{"head_dim": 64, "d_mlp": 5120, "vocab_size": 12462, "norm_eps": 1e-06, "init_std_up": 0.0136, "init_std_down": 0.0, "warmup_steps": 347, "decay_fraction": 1.0, "doc_mask": false}
Each number is 128 + 24 x the weight over its row's rms, rounded and kept within 0 to 255. Layers, rows and columns count from 0. The size above them is the row's rms in percent of the matrix's.

# layer 6 MLP up, 5120x640, rms 0.0259, rows 2503-2595, columns 448-479
size [110 114  88 109 103 103 107 101 116  99 105 109  98 108 101  96  95  94  85  91  97 101 111  97  92  95  96  98 103  90 100  87 102  93 101  81 109 111 105 105  98 106  95 111 101 104 103 101  86 109 108 106  92  88 104  98 100  96  89 105  82 121 105 108  89 106 102  85  93 116 113  98 102  96 102 106 102 101  85  95 107 111  90 105 105 112 109 108 114 114 101 107  79]
[[125 146 123 128 122 133 135 119 126 140 102 170 137 137 130 126 149  94 119 117 113 141 133 106 101 118 116 159  92 163 137 129]
 [ 87 104 186 165 146 147 136 112 136 152 105 155 117 120 122 136 114 108 136 157 122 110 135  99  92 147  88 134  72  91 145 123]
 [101 117 143  89 180 160 123 125 113 123 109 148 105 153 136 115 139 136 158 128 165  96 131 140 122 138 120 118 118 144 116 157]
 [ 90 120 187 132 150 144 131 154 118  85 136 171 103 119  96 117 129 131 121 140 102  98 108  96 151 115 120 120  53 142 129 151]
 [133 107 140 134 129 115 142 128 115 166 105 107 108 141 157  94 124 120 136 138 140 128 146 116 111 167 130  86 137  95 114 113]
 [122 199 113  95 151 194 134 129  85 124 128 116  96 108 111 140 138 129 150 128  99 148 120 111 113 124 121 154 134 114 107 110]
 [146 159 118 136 114 140 115 114 143 111 124 151 133 193  78 110 119 115 156 145 110 119 122 145 136 131 140 130  77 124  94 121]
 [ 90 149 157 104  96 122  98 101 109 126 116 107 124 143 108 105 111 143 114 150 141 107 111 169  97 203 140  85 101 145  74 147]
 [133 186 146 128 154 118 143 127 124 111 125 116 142 107 154 125  98 105 104 129 136 113 116 114 112 130  68 139 125  92 113 156]
 [112 186 178 167  99 133 133 107  69 135  84 117 110 160  92 154 146 135 121 128  74 128 124 113  85 125  74 123 123 142 137 111]
 [ 73 145  95 119 128 118 165 119 103 113 142 144 147  70 143  84 119 128 115  89  83 109 101 123  94 148  94  73 125 156 114 162]
 [ 98 121 124 129 122  97  97 140  83 100 125 148 113 135 138 138  80 125 122 154 124 148 120 111 132 135 116 130 103 165 106 153]
 [136 108 120 108  81 144 100 147  93 105 135 155  91 127 154 117 110  96 149 105 111 139 131 119  81 115 144 139 112 168 143 112]
 [145 102  87 132 143 123  77 123 114 138 134 104 128 120 107 132 147 137 131  97 147 104 115 103 106 116 120 140  86 128 141 117]
 [141 191 151 127  65 108 128 107 117 118 133 159 134  75 138  97 106 120 122 111  96  94 126  92 114 171  99 149 108 111 115 144]
 [ 94 171 126 117 118 151 100 158 123 159 125 121 133 134 110  95 104 114 188 127 115 113  91 119 136 144 115 161 110  91 114 117]
 [122 145 186 172 122 130  91 128 109 107 135 114 111 148 125 139 142 131 132 117 121 127 101 146 110 132  81 166 164 170 116 168]
 [172 141 145 143 145 162 120 119  97 112 160 120 122 116  95 111 133 145 123 125 112 130 107  78 137 133 111 140 112 156 112 132]
 [106 121 180 132  94 120 122 107 124 162 171 145 125  97 107  87 175 116 144  96 108 140 110 149 119 148  98 101 114 165 148 123]
 [110 110 122 150 115 136 151  77 122 118 147 117 120 144 124 121  74 102 101 110 147 124 139  94 101 112 131  94 131 155 117 113]
 [142 139 107 143 123 153 112 117 113  96 132 122 178 106  74 104 106 122 111  89 143  67 115 124 115 142 108 118 145 157 156 102]
 [138  87 109 110 110 126 108 100 123 107 138 110 133 108 151 130 117 141 109 110 111 140  80 134 103 113  69 127  82 143  91 110]
 [124 165 170 142 115 143 102 132 101 131 117 128 134  93 137 109 150 128 149 143 142 119 128 120 103 130 113 124 116 123 135 128]
 [109  94 113 138 153 139 137 140  96 103 133 133 164 106 119 130 145 113 130 166 135 130 127 116 131 122 141 127 123 162  71 106]
 [ 92 129 105 125 121 116 130 137 109  95 111 139  91 175 145 153 165 149 148 125 133 144 136 148 136 138 115 163 109 154 106 103]
 [ 97 125 143 146 111 104 135 150  89 129 135 177 106 173 140 170 105 137 168  98  77 120 144 112 116 184 143 113 160 129 124 133]
 [114 176 170 126 121 138 134 118 134 156  99 160 152 127  82  83 148 136 183 114 138 125  90  65 137 120 121 113 145 138 118 121]
 [131 141 126 102 108 197 103  71  92 141 131 154 124 138 125 157 126 137 116 120 109 139  93 162  45 114 157 142  90 140  88 148]
 [ 94 202 124  97  90 144 129 160 114  88 130 149 132 106  81 120 142 131 138 175  82 134 112 166 139 132 105 138 106  92 142 135]
 [101 132 155 133 127 122 119 136  94 119  98 165 137 172 100 145 120 110 159 127 135 111 105 120 102 137 146 106 122 110 130 117]
 [118 133 145 126 137 134  92  80  97 108 130 125 141 132 118  60 108 134 136 132  78  80  89 126 120 143 139 128 117 187  94 151]
 [143 145 151 124 137 134 137 140 133 105 114 145 147  91 117  64 149 107 154 138  93 126 156 150 115 117 134 122 107 198 131 172]
 [150 144 112 161 106  98 101 141 131 108 136 145 148 158  86 151 110  98 121 123 138  92 118 124 120 104 167 140 101 128  69 140]
 [109  99 148 114 164 113 113 136 135 132 125 117 151 117 122 132 118 135 198  98 129 139  81 146 119 160 136 176 137 113 132 136]
 [ 94 122 102 137 157 117 132 131  86 127 109 171 139  99 155 102 150  96 130 125 139  98 148 102 102 157 107 139 119 113 117 122]
 [ 99 106 161 150 105 117 153 123 140  97 148 172 145  99 174 118 120  85 118  93 158 140 117 123 150 189 141 164 130 123 112 108]
 [ 99 135 161 116  85 187 114  60 129 169 137 122 132 158 101 145 114 122 152 117 133 138  96 129 148  76 142  86  98 142 128 124]
 [ 71 112 142 132 126 132  93  29 105  96 126 168 107 137 146 120 143 109 126 145 133 136 110  90 105 138  70 144 120 138  89 140]
 [129 140 139 122 113 139 186 115 101 127 104 143 101  91 113 113 147 109 133 109 124 115 144 139 100 103 113 143 143 122 103 131]
 [121 137 129 136  75 144 140 116 123 143 117 182  79 150  84 130 154  98 101  70 154 118 124 139 141 166 127 126 145 115 107 108]
 [123 136 148 101 120 139 130 110 120 151 160 125 146 131 141 121  85 117 144 119 126 126 131 112 139 163 119  98 135 131 119 153]
 [135 105  96 106 118 166 152  94 137 128 135 104  97  98 124  48 114 142 123 106 134 108 149 123 121 138 100  85 119 129 121 138]
 [127 138 159 127 110 143 144 121 130 152 151 114 123 103 130 156 140 137 152 134 125  97 147 122  99 114 106 117 158 159 137 146]
 [148 145 161 164 126 153  92 125 144 126 136 129 118  78 129 111  94 126 118 152  71 102 130 112 126 169 139 129 151 102  99 142]
 [117 142 111 153 128 128 154 133 115  91 127 178 156 116  72  65  91 104 136 128 131 140 100  68 134 153 137 143 112 148 137  93]
 [119 120 143 135  88 132 142 157 119 101 141 110 120 123 130 155 142 103 105  97 112 122 126 116 122 132 132 135 110 120 125  98]
 [122 126  97 172 108 143 121 112 128 165 141 122 122 134 156 100 112 125 146 130 118 126 128 130 117 137  95 126  70 102 169 122]
 [120 114 131 136 105 132 139 102 150 114 155 127 138 181 130 117 120 107 134 147 112 102 131 129 134 135 107 112 107 125 112 160]
 [149 104  90 138 128 121 105 141 144 150 103  94 138 147  49 114 145 130 134 108 141 118 110 162 137 126 117 120 142  97 121 140]
 [ 93 144 131 119 113 102 116 115 123  66 117 107 126 105 101 102 148 124 124 132 122 120 113 144 128  92 125 159 124 115  93 124]
 [123  93 113 130  97 123 101 143 118 106 163 112 148 121  62 137 141  99 158 128  82 117 117 156 120 132 101 136  92 170 124 122]
 [128 141 112 121 109 128 144 133 121 128 124 163 145 168 109 116 127 123 122  58 146  83 127 120 151 100 128 107 103 102  68 122]
 [112 179 115 128  93 156 145  96 156 142 169 109 138 108 126 127 114 131 107 103 110 133 134 113 114 131 108 101 126 120 129 130]
 [139 107 129 140 129 120 105 107 134  81 171 132 133 152 137 107  80 126 135  96 115 139  97  98 104 126 121  67 129 169  70 151]
 [139 110 134 148  89 159 127 135 117  79 179 133 100 130 122 131  95 101 110 144 149  94 114 144 124 109 144 134  84 122 159 158]
 [111  87 121 103 131 139 111  99 128 178  94 115 115 148  89 130  95 123 148 149 150 126 127 140 145 138 128 141 124 114 123 122]
 [140 133 153 114 113 145 116 152 116 137 147 104  82  90 117  88 141 110 127 162 106 123 121 147 145 121 115 162 104 127 101 153]
 [150  93  95 111 155 175 110 139 114 137 108 187 130  93 135 100 126 145 143  91 125 170 161 103 113 108 118 135 100 128  84 104]
 [113 107 123 130  85 185  95 149 143 109 139 149 123  86 134 179 121 133 154 144 118  91  73 129  98 122 124 143 161 132 134 129]
 [118 161 110 117  56 114  76 133 131 100 165 110 116 124 140  93 129 125 137 140 118  77 144 154  85 125 119 126  62  92 110 135]
 [136 110 115 123 159 129  80 104 161  91 133 114 149  86 108  78 112  83 149  99 150 140 136 132 122 109 143  96 143 183 131 154]
 [ 90 157 142 149  96 183 115  81 117 147 108 147 161 140 106 147  90 130 125 103 107 135 113 143 109 144  95 120 131 147 154 173]
 [115 101 125 124 121 134  65 134 134 187 149 130 126  96 108 101 115 112 127 120 132 100  96 116 136 145 154 123 150 149 103 114]
 [116  88 165 125 132 134 116 133 111  97 125 127 111 113 104 146 143 148 141 121 134 131 170  79  98 144 109 155 150 130 164 115]
 [123 115 144 124 155 109 119 124 143 169 152 136 150 138 128 109 152 140 155 112 165 129 132 106 111 119 124 172 120 141  97 102]
 [135  91 159 129 102 109 170 145 108 120 163 117 124 159 149 104 151 108 131  93 115 154 143 151 106 123 106 129 120 145 111 178]
 [133 163 141 137 114 120 118 120  95 136 157 108 110 120 146 128 117 143 136 128 135 134 108 128 117 106 135 119 115 111 115 125]
 [112 131 145 126 112 165 114 115 144 135 127 129 119 121 126 121 117 137 112 146 138  48 104 102 135 109 109 138 143 133 126 105]
 [132  84 130 163 138 126 126 159 123 148 137 222 138 110 117 116 101  96 178 134 120 115 117  59 138 149 117 120 146 101 126 103]
 [105 127 167 114 125 147 139 156  95  84 149 135  91  88 115 149  91 121 169  74 127 131 124 131 103 153 116 171 162 123 151 134]
 [120 134 101 174 110 153 138 122 129 147 149  90 134  87 146 117  86 115 130 132 130 116 137  70 105 100 135 105  91 117 125 142]
 [122 149  89 140 128 130 141 106 114 170 141 201 110 126 108 142 147 137 125 132 130 108 137 127 134 159  84 113 140 120 131 159]
 [107 182 162 140 109 139 146 114 116 150 130 124 106 141 109  94 146 145 143  94  94 106 125 130  85  95 104 143 114 134 101 140]
 [131  92 179 100 136 122 114 124 152 150 125 143 145 144 139 121 143 104 151 110 106  95 100 121 153 102 125 164  77 114 122 115]
 [131 103 144 120 144 130 123 117  89 103 108 129 149 164 116  95 124 120 129 109 117 108 125 136 113 119 111  69 142 118 111 117]
 [106 150 102  80 123 152 136 103 123 102 110 147 138 106 152 106 113 142 168  88 130 155 112 114 142 121 110 160 146 111 184 181]
 [ 80 117 152 118 111 150  96 104 113 100 118 147 111 163 103 162 124 131 105 132 162 132 144 111 117 120 138 130  67 106 120 114]
 [131 164 122 114 135 104 123 113 112 144 145 122 152 145 163 165 106 152 150 126 111 124 139 131 146 134  88 153 176 179 152 110]
 [166 124  98 114 124 129  99 117 116 149 149 174 143 117  85 153 119 135 138  81 125 140 112 127 179 136 131  80 139 143  77 107]
 [154 130 139 109 113 170 106 162 118 166 110 190 166 126 100 112 108 118 171 125  61 102  91 106 115 118 108 131 110 151 173 151]
 [132 114 151 100 150 151 111  70 149 138 145 114 142 125  80 113 112 108 124 126 149 109 121 118 148 155 123 114 113 137 143 140]
 [145 165 142 142 140 132 129 180 114 143 151 133 105 175 111 126 126  93 122 156 134 121 140 139 136 135 123 144  88 103 119 133]
 [128 142 124 156  91 126 168  93 113 178 145 159 121 120 144 132 126 135 135 134 122 140 159 112 134  91 103 150 150 133  97 122]
 [112  92 136 125  88 130 107 100  86 137 147 102 118 142 128 128 108 108 117 139  88  95 117 131 122 117 172 144  89 162 132 154]
 [111 101 163 125 143 174 121  64 110 102 122 139 115 139 168 111 111 116 119 128 120 149 112  76  82 142 114  97 134 138 132 144]
 [107 134 148  98 135 123 131 118  65 136 140 109  81 119 144 135 113 114 149 122  91 163 139 135 125 141 113 118 122 129 117 197]
 [139 139 136  93 142 119 121  71 134 132 154 116 109 105 129  67 129 127 128 120 133  93 134 105 140 148 108 153 153 130 139 141]
 [144 118 131 136 119 133 121 141  92 134 166 119 102 152 133 137 140 132 132 140 130 119 162  76 113 127 129 145 111  96 104 176]
 [124 112 114 113 135 111 130 140 109 115 128 150  89 139 124 118 123 144 128 120 148 102 111 136 133 124 155 156 132 106 102 148]
 [141 155 134 122 115 177 140 119 144  80 156 137 134 122 133 144 136  97 123 133  43 109 131 111 142 155 135 132 106 131 138 141]
 [119 125 164 140 164 132 124 123 115 127 114 204 122 185 132 138  91 133 153 146  95 124 137  91 131 115 158 116 126 160  95 119]
 [ 98 123 129 139 101 129 159 149 134 125 154  87 142 133 111 130  98 112 136  89 126 102 150  97 118 157  95 108 145 110 147 117]
 [109 114  77 169 116 185  98 109 124 131 144 166 129 140 116  86 125 113 147  77 153 120 114 131  97 114  84  62 131 134 126 121]]